{"n_layer": 10, "lr": 0.00327, "doc_mask": false}
Each number is 128 + 32 x the weight over its row's rms, rounded and kept within 0 to 255. Layers, rows and columns count from 0. Numbers have three digits each. The size before them is the row's rms in percent of the matrix's.

# v: layer 3 attention value, 256x256, rms 0.113, rows 102-191, columns 0-31
# o: layer 3 attention output (transposed), 256x256, rms 0.101, rows 102-191, columns 0-31
# q: layer 3 attention query, 256x256, rms 0.134, rows 128-217, columns 0-31
# k: layer 3 attention key, 256x256, rms 0.131, rows 128-217, columns 0-31
v102 104:124128173128149160120156181130142115138083147160117105117119153176184102049068155167120140160122
o102 100:104178110168089119115149114142145141118140202112119111107162094110096061105115191138086164100124
v103 109:135164130169134104144068124180100099078123134150130160104088111147124116107105133068159127118155
o103 097:091133122137080132106124152124113130099126101083172099171091107109057227106118139172135119110118
v104 106:132103111139216068134176162119121113086139098041154128096140063131127133117150126152124140163151
o104 098:143103156153127116103013082129149097110103145099138136077157131116106097107195183074094118107154
v105 111:143104101104165104131157114112147153127151093141124128099086170138217138175139129120113179128191
o105 102:143163125151136122122145105098088171173153066009126094082143153110081085181127167072110149098085
v106 116:155147116133165083124111184138148148155131203049078152117165114140111087166178123146177077087132
o106 101:117138133137167155114118184119153120033148155116034132118114145119147112182128183121173155094148
v107 116:127128167127112145101153129164136201092128129184166092154117184140094134128099101111173097076157
o107 099:132160098042173139131046114155150118072109137110167086108111155164147096108121113137183078137141
v108 108:155097171138190150147155136107082146126179122090160162145125094109151160051163178130094054111100
o108 097:114179108152135145133126174167155138132176124085111112153119147168154138129114147163079126016124
v109 110:093161132175132118226134130086175113158104118163130109181138112127071152103159137091114144102157
o109 098:098195146118094128112118211080132136111087138199135122184112133103107039103028176139081087151079
v110 113:175072108100095154136129151129101103126136124175112115150106162182108151107125126102144121073147
o110 100:112152194072233105175106129120137159166145104141129149144146134101120119116091111127128088109126
v111 114:059100106141121140114119113098093145124155088172146160117151148074107087153160130159115128068145
o111 104:138102118127124083122156097116116170112138177157094117141134025099106084152107162106110158125191
v112 110:113089143101130080184101112183149166108164077158105109142095117112083135166114149117110211150161
o112 095:060122108144107171125179122148137111183093121155092125181146078143108128169091137121133129109059
v113 121:170124124141074131097165147110127118127124155086164100160162114111197122151137127120157164150192
o113 107:119093126147164091075112216165141101125134156083142144112061114097147178155161120104060144124146
v114 110:096158097122107159135145115102142148096131146128110212161113221133154120139125140123146151142096
o114 098:085071144121165072097199123084162124080099115125114114171161158085130191106111105161128092137084
v115 110:045104159119150121108158126143109038165159121093141149116107127137082136133170075090117038093113
o115 098:097137092148154128084128033157130131157056142101105110121151136149146136138111105206125129135149
v116 110:130211096091092131092145075145085103162074113143097149133105137144115139182182135139106153150139
o116 096:114103170133075101140116087095162153105162133138121098188164123071109143095156157164156164178117
v117 113:113125101170088153079137121093115150069180118062120103139117121119161152083162125153080158156107
o117 103:100110132099119145131123065062084142124132110141074078132187126113165114148152156147122088088137
v118 110:169087133088141115101149127135097120115163094128173145131124125103150132164166100158121152127117
o118 104:125097126134134223149099111166143220132142120086126095071102116149152139133131129063126123136133
v119 109:180127104118131167142132102144187086096123120194145120068177138133207169062125134157134128141116
o119 099:103163102149188179152068101109131079141224079162114148077112125158111137151116144146112099160169
v120 105:144129144085154143162150119168133143181139122074089132185171124097159117119106111146093156063099
o120 095:185139087206174158116174082114077094093069091105105122151096145144142247126125085145083116140077
v121 111:072107170130132150085138149168119138123126061184097154154127150122138123111181121127156158107155
o121 097:116115148117130043155124159145097088093104139080103168104174132092131088107177152132154115098111
v122 115:134126175139145065182201139112119131134096117141133126145090187142118156149158090147172142152148
o122 100:118165180120123104107161106123148089129120127061128136136072129166133085108140090101135149085110
v123 118:154133134113133116148140160131094194123148135111131138078142143116158148154135147159073150119187
o123 101:167128116137138127136139172100135161100130145109086114154121166128131205155146184139134117115122
v124 123:112117123103093162095101100112095158103105090103137163185083066102141089113144086077177123122070
o124 105:099178142118123161161081165087128123235154129101172077105124144133156151121111138132112129134104
v125 115:191147130102115141135099175144110195208111169095108141108146102121172146131134090140126169182140
o125 102:136113163217080118104161095121115071135121185125191138185110136113118144129177118143173112085184
v126 119:117121119121117141132106165098078063097169119178105143152110130103141148124083109145144127138127
o126 104:102153063142125168174120145144043168162137165097127131126079126124178097120143126170142090124064
v127 105:202113080199103090152144170135167157112145136170167144120153137143097092082159091164105064128128
o127 102:124113168166107167139119114177134143171108181104122110167068152157107126131177076087140141087116
q128 071:113137120114130103165190093175135201176090130116140155091029148125163117116115125140157134089113
k128 067:157124154118169116167103074151178186106094148141159115179143176088071198136101088119123153090142
q129 088:153144084148165133127140151179123099100144059184118138043137161136152131052108072154105132140125
k129 096:071100148124135109070135137097103102132159097154125143148116088175143134124036233208219154141121
q130 081:129144072085106123181184141223189108131106189130069115125129102164142102146136129145130146143047
k130 083:163116073145093128110121129133067158096117096153082175078118190123125059160059161126182092168174
q131 086:126150112122137150106106094151129145149131125113117073126142133072126144181187170113127076089161
k131 096:094157164138197143118117131121115081089062112104135102137147080181092080091119122096156114098100
q132 075:113161137149139161086099138125117114155145116132116064126143186093162161102082119156066163125125
k132 075:125139073105132108115113156169109086134120144129113159095169137093113153091152097115073155105041
q133 077:089126155124120111144053150082093086139110069162156137095119122128111173114109104125073063071118
k133 080:163180114177092110107121122063164156095152063117083100120116117148136096145085074102115093146198
q134 083:083154166120162101145128109089066073121123151116150110107164123124074149172095150136064115042140
k134 103:115106102133137113087136166120100192149133119128064150104124114111141104063116155167164152148126
q135 083:118132127151132140132142115030106130169162070134167166100146133144140152163091143164154096157106
k135 106:120110120145131130134157121133115105151147164084108167161091169113097060137211115108148186120111
q136 079:046105145109101143107134138064105166125172110108103061138060115160169103150152055141085154068150
k136 095:160167131150139130183147115150084126170107116106125150202164151177120147166134151131147126104106
q137 086:100151101114096124159047152121120106141115060168097109101113124143173153050130134135165157093137
k137 096:110131142114088127077117128134074132133127145111137104067120117123054148098102115125152091138105
q138 090:149097123139142148126075095144123097135066111118155145129156120072173119077151137165113040063164
k138 101:094146143146051115191176194137182147055126116096120151134157139149174149184084122142167114091156
q139 095:168179117151149155127150099152094129140209152079123134105151140101130131103133084133181219205080
k139 098:110125128190173110151122144062152077122125127134106180098085157199098132097110154137080108107105
q140 086:068099089135146079102087203068089174061128135164105182111110151155097106127117141138205137142111
k140 105:111116120091146075065124137175184122165091148157077128094123130049090090134130156163104183111125
q141 136:191137199131122173084119142132174072102111102118117124114112098054141126104133165125093125128137
k141 107:159124148105181103134122085205145099053095204158167111118087127070105135130135081126098116118156
q142 143:170109120085170123084162108161134101093141158170145160171139147118153104121122143160126152152141
k142 096:136148098120150032141166164057109172192140087150122102091162140128169113142141111106133125149142
q143 086:061140107174146097139114113159108205124136103136097152123088109111053131119131175119095121168148
k143 105:102116081061101096133137150089119109208144158050137100133121136159103151144111113129139086118109
q144 093:091110126151149177141136113121152119108104120188143153103140087116156133118110142118117052096094
k144 102:201086146101067113078154112156066112133142103136154124125118185159148104070081127134134126096120
q145 087:070142245086123134155133073179151088120110120129108091118121129116178090151106115087165130163115
k145 098:134089102139102071174126184136088108116111149105113098158123153092095097102045108150126182066121
q146 094:171122099135089201098115108136129138115182126150140099115157120143145089117165110166188112166125
k146 098:138113135123127113115178099117152162118070123152131124116120148117092206172087154192118162134081
q147 086:172092202130159131120169115181162086123174148134132077121130171168101127092151076047137110150112
k147 092:104167030111085112147063140197094102103137116132128072093137080135163134129164139116135072111105
q148 095:204129175070114149131107087117110134108092100126147143162148101142124189188126136125116100098122
k148 096:120075107081150163152125132135178134135087123136131101072109150131067192121173082053117158106121
q149 092:120135093123085101113150148121133127134153140095095156178167127070117046131131166161064114139186
k149 096:171155152089095156152149098026111150123119059100109140125083132111115206162047141047118143075076
q150 091:090130143118159137106167123072097114096074085234137150183132090106107134045070145133131130135143
k150 107:158085144131098101133134122199141109127087145095130147162117158148077194101108135131105086145095
q151 099:106159126162088050137109131123154157111117074115101132148116137154101172107115139130140075135098
k151 093:177138125131182084135112112136092134192101149146148160098127130132101143105171169129114120120084
q152 100:168141197138120099113178067029164115116118135130133115121121182138146105163090102081137115123117
k152 106:103111138162100136121111091207171147134180197100133120109113107166075124179173162102103107148128
q153 088:098148156127155121126067098100149126133149132107088168206128112095134087120107156180135097128079
k153 103:159104128123158111064209107136142096096173156099131104104095141103114173108130127148178142133177
q154 087:110112101104130108149143057116083099109116201146111125131139198171177133155106117159200195100082
k154 101:145167092125151105126130157187147126142105154064164149093118144146135141143118109100133135127118
q155 084:093186195104098069148102106143197148147119140120120186184111115132088146137150136120122099149114
k155 099:225153167135149055082179095154143083121133173147093090169126140153207183098114081157144110135145
q156 089:141161153142069092136144226094050153071153082118125085200154084093100122122049133180104092185060
k156 090:133141114119143151151179077152096169131115115098144112128115152154138129107131161094154150142113
q157 094:138124127128159180154141131053150135101144120091148119142143107109180193133094103126106147136128
k157 104:130179144196134065168107197177121110106114119158123102129118136157116126111212103039119170190204
q158 084:148106147195119158126076104152104124166139100130054101125113167179172129127112147160102125096098
k158 094:162108140089150149152154125131132110153139114091167081129147116121158052170129120098197122071168
q159 089:131085087081105188146096078056150191087108162108117100128177112111121132080099199141098162158119
k159 091:078119107061068153196087123159127091148105090154159181103096116089140087112118116100136121103122
v128 094:077128120115158165123136090152128168144134168128156111156118109093143096099152119143159129102157
o128 095:163092135109095163099182135205179123109141098148105107146146105123122080120197154204075150113191
v129 084:124129120045105109152162140141111117121152120131114124162136165150133181183071093118205204133159
o129 095:131151195157055163141153087050049127130105128073133121104167129124094160173118103060136133145112
v130 099:102100125092162159131106144146080072126081130100104155139145118113129073188091122157174108131110
o130 097:103105121101075129108104177111110119126148116155125113088084137078164192113141094092159089120085
v131 101:159127104158220095191132109163196177187099125088111182105098112160144195098090089120135139106161
o131 103:096026089088116091115045075107140138137112127126164112141142113132097170120119148118169141141107
v132 081:128146136095123109113099177154160095133089118169081165157138105166170127075131130164125163201135
o132 092:088078060151106124149158096137157134141099129103131143165163154067117147126179152149122117146092
v133 092:128149148084086125182152152126150097194106125098083145186203176120082096110079177174127179159131
o133 093:079145079130081121155116143154179098171131104119051143184161141096121113141156128154172110171122
v134 089:107085098165143142088091153111161178156112155169158097111148124116093161160131105161126085107192
o134 094:116104124188161110101089113096111147161111106139189175134158102169160178122153155135135122087123
v135 093:145136175120136120124132147199154146120129129125074080165111153079128092196081129169176152156142
o135 099:167128115155107153053105140087161087097121168150099130175135147143080129142166104101155145181122
v136 086:102096141167091149100140153138151060178108098154100132174124090165162155107172128187133173076132
o136 094:143138129126098146109138126120086123127068086142091150138175109028173146159129154173107078098162
v137 091:085072120111122122170122103120158102122117147108123103202089188144155117109151152139177142135148
o137 094:157084152130113097106094133139162169083050082131128070156125111103117179119126198132124040200182
v138 084:123149127148096164160184126108162097158167070131095116146087114149110108129145120162167152086176
o138 090:152166159157159100136144123103141053140142189184031131170144114086094128125132152164153130113081
v139 104:121127123116137101129177131110110137085158090128186109091106124127170104191145136209164071172114
o139 098:175193153168167122087131088147170056110128133113104094160134155166099125091165160113131124107134
v140 096:159134118119148104141127117141103212146137180170162088160124153116121145050145196114134080139136
o140 093:134138112159149156093119080137135154173078125107121100058212148191128024192140150116111095097128
v141 090:115079146152092083150197151156095124182115073158137165080111115151160105116101111122173086150099
o141 094:132083093135128155202157131165056141145149111153106091111139098147123152140101145151151106092129
v142 093:078112176117117100106118197124126189162128161175080097100150118154178198100141096119154137102133
o142 095:120104107165151132140141073123111187165152126154141128108033159156140149146129152155096092137155
v143 094:082106132092091083107075058122151068074115152120100126071150105129122165107143145146147107144138
o143 099:167136123114152105105143176088128147120141107053156126145119192155119131137136083147137088123124
v144 087:138125117126106144105078072132115138171171148110142098142089124126140091183111128154153076112094
o144 097:056085176206153120146142078107109099192063144090134142124150124102097071095125117126105099099138
v145 093:123195066078088099101189106127165126151097146124113100163117118138128137212074123087135115093090
o145 095:135127122110147128128180112114174086179156143177135138117098088158110070119179121101149119156113
v146 099:173156143089120116117185157085131077123121132117121100124122159120129172179146106113194129094192
o146 100:095084095161136153165158145048165146127166154139155086103133103081205171114134119106099097106075
v147 094:138162146140100107206146164112195148151180197129126073111156157122107142080147118151140102122097
o147 098:118093088106124096133090113146120171107174130106069147175144152124124151151155104090136111096146
v148 091:136077239067131186121156146152152048155140105078106141122114134110153132124117129161093139140142
o148 099:146099163177188135140098158082105139147116128124200150146125140065093142132127106141141108146124
v149 089:092140114131161147117136221117084118148223144129110132149121133160073115125206105132118060156155
o149 098:177163138157087118056044107124156180106150142180154154121148112150149211118141158151153107111084
v150 090:135107067071090177147105160175079135131143120103119132160163146117071142131094147148112141151118
o150 093:115107146224117116109083157103058164117142139089114132127102148111138150214156115147079081202099
v151 086:149130066105132115139169108159028089174108145123073156136143160145104041160121120180154078161184
o151 095:143130134092150150186146121114073095137164134134147090127158136108193115140215142058151127121127
v152 103:149142086181154084119109111141194073046061102091059122167181107134128139162147151093127124164152
o152 104:087191137077103120087147112094160099128136149095086136127184150123124100126117086080081145115124
v153 096:193092134123180121118096157159141116175092167124159119164132142110143094131083054161112114098160
o153 095:056116095190145149200126206083155139117085131141175175134129145160140092107144172139123166184073
v154 087:135129130085145125101148154171165094121126090133078146157142165105132159101149145135128100129112
o154 094:133082128085135177098099130102175110142123136139121135117166195072095075077119167074109120126172
v155 096:123128133081105108090082139079114116139121139076110122178085135155176112125125142122108160104136
o155 097:170134139136209091155171165085205165105159150123186180158155088119163174120183117163098108119139
v156 092:129095135134148128072142133150105140093133079179072053153140110153127169099162167067081107134122
o156 093:088140163118073127140118146067125108071143144118093119163192130255142162145138103062110178102157
v157 086:160094100096135221157092159116147139180103108149134106082141140128176128148116106172134154099128
o157 095:072187179098139092151109128090075126148116126131118102140147137094122094130079151164098114111115
v158 077:134109108077063120145101101146105091141144120062100123137129097089160157056153127118086160072146
o158 093:145154105164137075136112124101193159136163095132128124127135125059068092114126153108121130132092
v159 093:102061175066152164127129072167164118123129115090072132177141163075149106112072153103149206107077
o159 101:124119103147121139154088127144139151177130150147152145124139113153124128147169142189204103144123
q160 062:101152120094084107124131101154118102129214190093087088176193126134113187099108124128109162154106
k160 094:089190115095116116114168145168112163150174124118100113155151133217137130117112175122123151130102
q161 063:112154163167207113178143175110062138126118119143115124119162154112103080067169076109113104157155
k161 095:095159152096167077152150129224116171130120045123130081152093080155118098062185154172123106153138
q162 129:087149073178178141169037144146087172141174117082085090124162117061158177096123097130168167132155
k162 100:106108122159149081130111103121161093132103149141127148094167120044123133178189088130131096096149
q163 098:091124110215121176155165121063147117149187142136153162111094107089101119116183129169167128156143
k163 096:118157125124071101151106181078157085144153153128146144166171115139163148147140158108126179079082
q164 088:139141154151160119128177128151113137131105115170116128099156100129137057094149124059082080107134
k164 071:157104116161138128116115114145126145127126146117125087131154154058190173091133073146113136159144
q165 082:135152157085076151125149118068128118133163180174169095176144142088112209160139123163101092118129
k165 112:160174176109101131101154173121162143155114126156130140131134134202162046132103136148101157135119
q166 063:128131164140145107128181137077082069051109105177138104109144118140099025086133095093052055171142
k166 091:126129104155113137129104146062092090141091193108104180072168103149099134153089119032167137113071
q167 107:132190128130100126103060146115103106146094108149153124152067136132055185133117182164142135140170
k167 094:096122120094074142136047116128172148090121144118126174110092106127132114157128150038137134173170
q168 094:072102100091136081122093115146102147095145144074148102138161095165127139084068057142163094132154
k168 090:096105134090130134139105089105114143083121132098145172122225126147113139173182144182098037106162
q169 102:084116139081101144136185100138043180106128133115131122137142164136102138159111148178137181133105
k169 093:110118126101046134133097137074128147135151171078104090108153154187135167169134092108148112108126
q170 106:069150126109073088079151157104161125151135122112084129207152132082103165163170129151134135111141
k170 093:167177149110126134103144111192184084175186117112151101133110088136108158139153131138135142138138
q171 104:165145147184162135158164153121090125120136159098110108117123143131172139130085068134110168086100
k171 094:137124175255133156141140103135159145092104089117109123110100174097190153153071102110156110121179
q172 108:162106054132124094175156084171120160034155192115130100194144145142091134166119148173154142058171
k172 104:103069148084147119168128135151120099098126122149080125102129082171139091154082126102102126115063
q173 160:097051156189150074162118100135068087084127205123089117111139114072103109054124156123117155138089
k173 088:115089113137074124149126119067136082042144149154120071132158111112130121096088082150102119101151
q174 132:144118114127092149219076148217105141144104137112081081130128153143159154062106132133148131127137
k174 096:122134132111096078155139167151113172092062129107097136163092100105159187063090109170143113065155
q175 109:123118129204124113119131144144074105124078127144151063127133119122163180091135155070122123108126
k175 094:130131080153116127134116091129144187105139084148207135125132114114165125139117160137165129162120
q176 106:167170132090108142111086142116114134181195110166126127118085130127173106170118076162158151147134
k176 091:118141134105117160136066147155142090122163126177135122100144103149100183151086135130124155120120
q177 101:149131043150119145156118136044109135121124094121108119119141158141095193121067120188098140146160
k177 101:127114100138077159133160102069122088125115086200211154096070205121121133126167178112114156128182
q178 106:140145180125178142127141069123150132122175107097184081127146147113140198118119115051131155124132
k178 085:117152114121099087167107152066114159125135132136121108147118182149110144120127141116169148127170
q179 112:111191142105105136140129138150126132115133107151172176170107116120097155131144145142104114144134
k179 105:197147173131145131151132173137102059116120132139206199144133156129064161135090159162132133136160
q180 106:092115117117094168112101119103118163114182112089179109180094169153145127126050117082162119122157
k180 093:066146105133133162101155138116067139141062117108095147170128139083096168145155112086182075106163
q181 103:135133143092127144150136133119136094085164040142119167158124142168089097157048157101118104163139
k181 084:074132141144102103094183146100131141123126146136109123123141084156191226162136114155190127071098
q182 102:104149204133163184100099255070157107082089134126111115176146132161137139127125160160133066126106
k182 088:140126099142151134146055140128178179113082113110182079124133078124172048121080162158125097096076
q183 108:148118161140119146161131134066109157119148095103100101146162157067147080121155152123140137143101
k183 096:167150173153149142208094113139116132127129152176173130154165128126130113118188173091113140133138
q184 106:118113078144096075109121131088174151115136142104146153191101103164130114139071158123146106112171
k184 097:104140084158182139141123131105176096113101158162139152165136107122152166134181132143116048156106
q185 104:078176131111074180123147161132141094100166108179132082118110112200065110158110141121139120125101
k185 093:154134147106098140178152171119169121118105103132134152111097080139099093167098138079155158063118
q186 098:204159092160099141158122053145189152100093097125116104151088095085110075156145062138056122089139
k186 097:118139156149147094116079125104162137114121128089157135106128056134148140118233121105176122072114
q187 106:132182163127118142070162106051092147116104159081132149084140140111139151111055105139198140174139
k187 095:106156121124137202106121176111158211185135161079133150144148131120089175149108105175107096146116
q188 097:070077130100104200142172113079120115111167146143129156106142146094146137070115072156099086060155
k188 093:135078103129120112101136081126059122135114128075167177167149090133163109127163093121113108113083
q189 123:087182120172172057155164138144117142152188186165102105109148123114114166140105108116193115148168
k189 091:137123139123148181098145091135176111140127149078191098119138148094116186152147180082166131125152
q190 094:102059145145111177185120147132146086105131118116146063121096118130169121174119127113092085127143
k190 094:111133146127082166081157139154103111149187128100090165095120097148164086142112115111052124118102
q191 115:099136169102093091110044137118163175106132142222148105112118164147104117122140173090151118129150
k191 102:111127166136075114164083072102168045171065118141109099132095095124094148111063124113087061144149
v160 108:063127097131083115149076204136089137125132124144149115131119154127106068110110179159137131196096
o160 109:142111055110061197100100154121089154157133108061138129126091157151148106131141145101102091166093
v161 124:109158109123122080137097173123092181105100141098137164149123146142220148076114114189151097165099
o161 117:090100108156119113182131098109096121130166150113132089108145162094156161101163130210172143143094
v162 122:140081096110069076152173115157191132120112141128180093095129191142146153120143152113096100119111
o162 124:147145156097170187104179115155097119157163135174099140144122125151120011150119111144132137184155
v163 119:135099090122103098168152119132130158182119108079126164131094123097176173107175110126096140127127
o163 122:129169157102053049137128108129095128107127129174117110175126128131155088150152133098139120167175
v164 120:133148157131111142103115095120171120062122146149125105150088112167148171137123176115126129105116
o164 119:158177158103180099079094156135148093246115154101131158066158171145192076126128078136130120125121
v165 108:180126096149151132140114161129082157091146120176165098141193088105115147093081125177090112098169
o165 112:101195168125168147134129149124112082140090087119128147122146074099133116147089141105123138088143
v166 120:155119096086111155101122186147129117087107178110112161135136117131093159117062145101085141118127
o166 116:127116074097124085150156183110074208107147108109171124102200127104119156142172140179148136195103
v167 115:126155156186119083118170094084119177135075130147111125109118184102140190096126131161154151111141
o167 113:131130110178131171156152111094166133100024123187112111145118130139175136161138091142111116120093
v168 111:113146070135211129171067147130116106180102116118147124138143112189136116171069172121146110119116
o168 112:159119129149190198115145126139146138134090177111147081185061097101059156106136190119158197182093
v169 120:112133131108115176112138066152124107172139115166144153120131118129134175138114105136128092146076
o169 114:115150102095058123123076108184118126121142104098119126135125137134106071108092097148135117076104
v170 122:182153179127149148124130099141094128144124147150110100170127107161133110099095168140103147130102
o170 116:148200199150156142088059114123157168121113125100119159133096169167100155104134150079163174144167
v171 113:153154169130158177166152103152118125122107111119126108070141120118123078096085171189146174154107
o171 112:187099104131173152158081110120115142077145125156137167090123133137109142113150111186179133138140
v172 117:129076175124145092114159141108033071105085120068120060133116152165179178125159141152096099123137
o172 119:172153139142149082187158051074089103096093080135130141154174137130101155169172133125051116106064
v173 115:115118132115098155110101144114094125166127149126120090167126174097155125123112161131165093106091
o173 112:106090107181155068136141155098106115125162185127099107149119102131123131107101098143156114103167
v174 131:108091117138159165103172193142108132088121127097086147131105159112123103130144164135086127158196
o174 121:152120151142121167133068129129097132141144141169104117087179160153149061180095103107130075149129
v175 115:084168113181146160077106108160073160185151088141093131222134180115089136172153151028156135149095
o175 111:191101093093108149103126172070137136107066126085166122110096143189082086100157067133109112130129
v176 120:147138186109074142157174044096128124107124155099111196126102111093119096110148133122100083126116
o176 116:120133149088125099115189157143062142168131109116076133136146095097113136132124036118086130145111
v177 121:108080115152129108121125126163087118194153092158123170124128131124087114139152100122154127138124
o177 121:138090097147075104132152099090121188153119133081151163122144155140136122125142070132182133092162
v178 111:113101160074111077152099128095120185158115134112172119175109081152091142176101173118137127053135
o178 114:144167083159130173083143218117158160203150120176173133165134114125148088125123138085169170127123
v179 118:127129149136060150151084098101156078140210133166128191119103132150143161173083123106115075105155
o179 120:076132099148161096169133119088148087139164103117190156177119178096170133161114134151099136147094
v180 113:142156135119159129126103056128096146155152116124173090185083091149151043073163210080114146177119
o180 119:136143129072147126122122093094134173128166165114151126097143113162119070157163124127169172154177
v181 119:096107130118172104160087099093155170145197129138103162191121124136128179082081151133132131134139
o181 109:093124098101119131124150147076136122161163238117091123183159116124176186080155112122116168117200
v182 116:159123175126135120130139092148126144099160120097155145168149107090139157048111122155123117128105
o182 114:066108194091176119077123184140114174143168116164138135129163136134154146116121093151138184186146
v183 120:145137117065155141126110131104082120085076116121177092180102153109073194147180116063103144131109
o183 122:111141116183144086069153111088148130130108116163117069077148117021109109083154111148145105136083
v184 112:047146055163183115129084131119137150110225111086126141148127161129204202179073094141138101131090
o184 110:107088168122105088093173154075102089135162117185118093152155133103110140220150117129139091065126
v185 121:136101138153139151154128121131076098154139087096124114194195124146136141135227110123129082146108
o185 121:151205190167098151118167131175137138109174146122116143106123127100063159128147113122149123105136
v186 110:147087159157121123177118127136131075123106139181181125179117168136152123117080104138173069136102
o186 110:117098169179108131123153122133127108101092127152132150147117139127075147163124164128156131149154
v187 114:153100144148152058140130174162136126102103145108122053121129134107146109122130119109153080122137
o187 114:155149099114135131108147133113150164105090087144086058115125122147091168091163148139130093102102
v188 119:119119095127097111138127072152157137095110083115116153124091100124099159117154115182152131192127
o188 119:118079160135116147088182128147118105167146170128160179178032135117143138099197113128111119144079
v189 120:161087127099147177105102197140154186103094089112100164136128114126126054208132175161094105116165
o189 119:125185140095136141132153090156123125185158071101121212092149158101100167157099135191111096120130
v190 113:075123110065194148192161151139041117166145129137070148078144128140123127158112105119158163099123
o190 114:107159074100182180096111158128132150151088141099119112153077067178066124186105083128170098130128
v191 110:079136085128128137123141145235192143122138136183141125108115098125136115124125138101160136094134
o191 108:104126085076141140118080168182144065159119131159112113129032136124200142161104089119163086134186
q192 090:114060133090142096127069070149180112125149086138095063130146096117133117055114142179198085139172
k192 092:173129149138155085118150150095144101037134110142189164104178140168194120155124145104120158153146
q193 072:110159141177125154110120162118129135168088073135130118138085158092114117154147133101105087086141
k193 104:102023079081142199120161112091176081081098174111175085175154138191157182130164119084107123092133
q194 098:151155128075138086174079155137104082089098140074145139138141114073063173114181118116088093124137
k194 091:124110076144162087138149133112134150124124126138045171174094195092109136117171116088157076075128
q195 095:127110121124161149093040149157112115164125106153137153126114121140084107212143160102090088100139
k195 111:166140124132124112147128126148153162118129126132142108128146130148148118079136191119176120139128
q196 077:125055126092112161092110188088150124128074145093116151128131150136093070125089117131109150204119
k196 088:113189109154155130135138138098192187133097101129079171112127144113159179131122122182129144152041
q197 084:123170134141153112150158129116088163076155145132141110130166123099126127106109095152201153193101
k197 089:123115134176162102144156084148219159144083068166149195110153059162095101089106113128131166143175
q198 070:116182118189139121145095138098126121125101127155167104103120094106109047118091088117101112131103
k198 102:116121087196102090180152211111104131119128094144067106141117106086118158123124098172124116146157
q199 097:092164101063087143077119147094127132143151134137120103146093130126215127141117138182144129130155
k199 110:094105158106153156138110185166129071115115144145081158129131139115130193069104147102109151161146
q200 101:104120118051148194156170123149136113129151204156128162150104065093124149136126103115134063103227
k200 095:112120098116132133121156136128164087110121140139103131091086151114152230141130125125084089164195
q201 107:162109124143058123135148150115111151127065107133137110167157159145121128171192177157147157109139
k201 111:129048108129167104132114113107149137191133175114120172099120095140114139176130110087074142158145
q202 101:039089137112110056071155142115115089131120124092125160079131108112080068152129090143162186150107
k202 105:074063121110120075171108140125142141137107116113137123199124185109149173172134171133148114082137
q203 108:077095149119178152155206124161107161126167121096136070113110144176128101139172178166103098137109
k203 111:090112145112108134077082115132103118131110147080103170147057104120093113092137097133114092177102
q204 108:158103159145113144160148119143117122126146121164121127116162109092143133118109163110189142137154
k204 116:142107127129148095075153168177120073141103152211096166072123069118097181119084170120204135182146
q205 134:142128098133114136165156144168084104112187108179092082124109129142129128068088089175162119122134
k205 112:197107140144165184120095097140131123080149135108147136078081078116177147123131165159109116079107
q206 145:136172107111080119135061164125127116169104064114192172154124174189139126083125128102153140102181
k206 106:132115120194144191099144124124119122119109184130146130051135159126124138075129173132120132030145
q207 104:100114091144102123126109099091144147138142083176095115171137182145107117174113084158167162121110
k207 107:109125103123107141121074130086174104129187102098165155089134066170054041116112145177088087125111
q208 117:141118094055112081160184081199078125142134171163110141175070110068146135088069117072102116182075
k208 103:143121161148103149162143179097117114135169128129117080145096127116118139113101116076095128129113
q209 100:153135147108181026146157127095147177077128153156146100135127159142138160172107125091121169145169
k209 104:155112141147144141072086090082062094144177145153118086078154150120095130080127080171091083166082
q210 106:145127105170254153142126141193100147123115133134107134125130090118153179109154126117095124160112
k210 114:101109147120073141178134083126114109109139119128069159151110155086093165156137160125159148099114
q211 105:149131089127116151165108159125183124177074146093195076082113161121152157128190114099129178146141
k211 115:143114134144117108141117135088072136102115081116103110171136151160166141092137108156152073093100
q212 107:149172178177123150143111109151101159152146161132198104118125123131188136108113144136129121096132
k212 114:152147078056170080122090116119171108109158148145073096105090095104109157130122150149088108135116
q213 106:145156077117146116103119104194108114196158113134112136082122123082076166118155103118126137131153
k213 109:128124122143126128129130164154145088158127142161122168083171113134167096117112121190161129162107
q214 098:128115174197198127141131126141139147147080167173163111183144111093159147106060106094024179138193
k214 103:094114127102156131135139143140181118129117106129131106110080144186108110139202136153161190146095
q215 114:134127174175095155077179162193171109181133148087116161186101159135112101087172169154121148129116
k215 109:117126122110076172115170111093115152114132110162141124156108151146137137132121132144123126049130
q216 109:102098154142157171104171177145106138135089088164087076188063166100096141140084084067157126136162
k216 116:118143122095098184203037129097147118185105167086123159137061107167107165157132157099154111130081
q217 101:158119114157157180129152158039220192116107077108114139084145180118081124126133140162055143156127
k217 104:169184118157092107123122104133140097179123152072137105140059100139104138128153082103157104156148